config.toml
rope_fraction = 0.75
qk_norm = false
bias = "none"
weight_decay = 0.22
grad_clip = 1.0
train_tokens = 648800000
Each number is 500 + 40 x the weight over its row's rms, rounded and kept within 0 to 999. Layers, rows and columns count from 0. Numbers have three digits each. The size before them is the row's rms in percent of the matrix's.

# layer 9 attention key, 576x576, rms 0.0788, rows 556-575, columns 432-503
107:486481479546401487415539453518461520549512494541516557566467437432585508462491502539493469486454588496521555479486445464570487455512487490539424430460498503514478501502440493578470472484569516502464467431453509512550
118:425541487493451513486458482463457539486485465495499586522497452482453492459476502533508516466502490525510487527490506518478453422548512492532552526426491515459422470502495519525530479461513516420468508454427474554443
123:480533523462510472526512478497514484550490562467472564469450496535533519563549488520468576497558456516451526547499517506461506431496438540514471451413496457534521493525538451533535450465459556464462523430476511533459
109:499528474483404499455473462552470510465488487493424497525497513514522504551567501441444474527458507471474489486462524435510516558555469514549498447525487498488552503466507462523505492464468492490501503514454482485465
105:478511492448460517601575501521505466510463454581503483493496497543473511528519438542554512517561470507530440485541491433480505507542497526550505426509488527463503498527544541483495445467476540451454486465445519400496
104:503532411439493494501447527502514486456466477520512545518535596597462506540429490486502510609542462546421520483444473421479459489459453490521512464521575505464404504477565518554456511582540402495534470498442473475493
120:527492508470518475550488414468525488444467499485513489475505450486441496539510465463501513527517521485461492536540500461500549543432457478521463476523558516429464518487494526515424505469502469420433547453523462464459
113:488410474445495511508483558511546428521520529592445390459508469433563469465491509436525516456546469502443456538529538488513519477456490531458542518486513448493522493442438465502499512516501482458548550584579498482503
112:412519499510391523536452511411514400465510536468480590546489514521410493521474486438575462520489475540503414488564440507621545490540556486498561514504473544474483509412443440478513469510495547500543468521444445468498
116:460496441507472443495469543520533537500510580527602500500521496541513509527430550558550471510511485539468532503497493508477547586509520519415538515404514461574493518515465513530622472544469496495433446525511508502471
109:525498539533493511430517461529490517489459493503495546616504497499522496535561474576495500492593465440473525567505453502443462436460490469476576504515500493569459497491425434467419502488483551506524481494539515516497
113:474625529486459571478531492462493468540528530481432523536474484499478459544439530498504537547468539441480550588519461542483509524533507493506511494494547511532471523539473479537580536468468401511466469511525512463552
115:533506443486420490460482516557562546381509481482537458446508477492496558412550481466537489499427461474465486409431531564484513546435477547448547473539568517520565508497511522476491491633537551520528482541558433498536
119:537524532482541527518501454540473456553560522542506474497471511527507490501527468562507485568542471509499474545540500532487546487513570493453603612419516549583615505519442482477459457488459492473414486507468522568426
119:450412514511490540458448523475541461484516501450541508497519573495519487475504524533494502472456386493464484578486493504508472561468569529461455525515394534538451484523525524461582542465452453493477503477522506449495
115:560504624539541545512504477426539465485522473454499484543452522608480536479506522499521526544554533464565449487555522553542522448455470512553522478520466468504511487526495496545465403550417506512467533517457544548524
106:521499500563579511567465521478449477503546519511534518524569483457545500512491540566550408543534491502547466482529452554506525550484484500465554476532458497511504555537529481435485491498538499499551484465520542576528
111:549536474533500502481449452479536437560501548506557512513530496491533476435539496578518413440443511535525440541546529494435428489461509444526528505598509471466423487488482566485519440477450451517465488555442592502509
111:533500501448505544487511470545553520488529467542520524548409505455502526481556520536501546500472511482491483551521575547438506524518474437468560550482509489553481540444505571496452539488500422473544470487502460474419
116:485482490494496444535454511504515558550468494486528508495457471455575530451412496426536482549473586508528477461522553566435510509413536535475487518529530521484483419454490415521575492543579588544521506505516425503457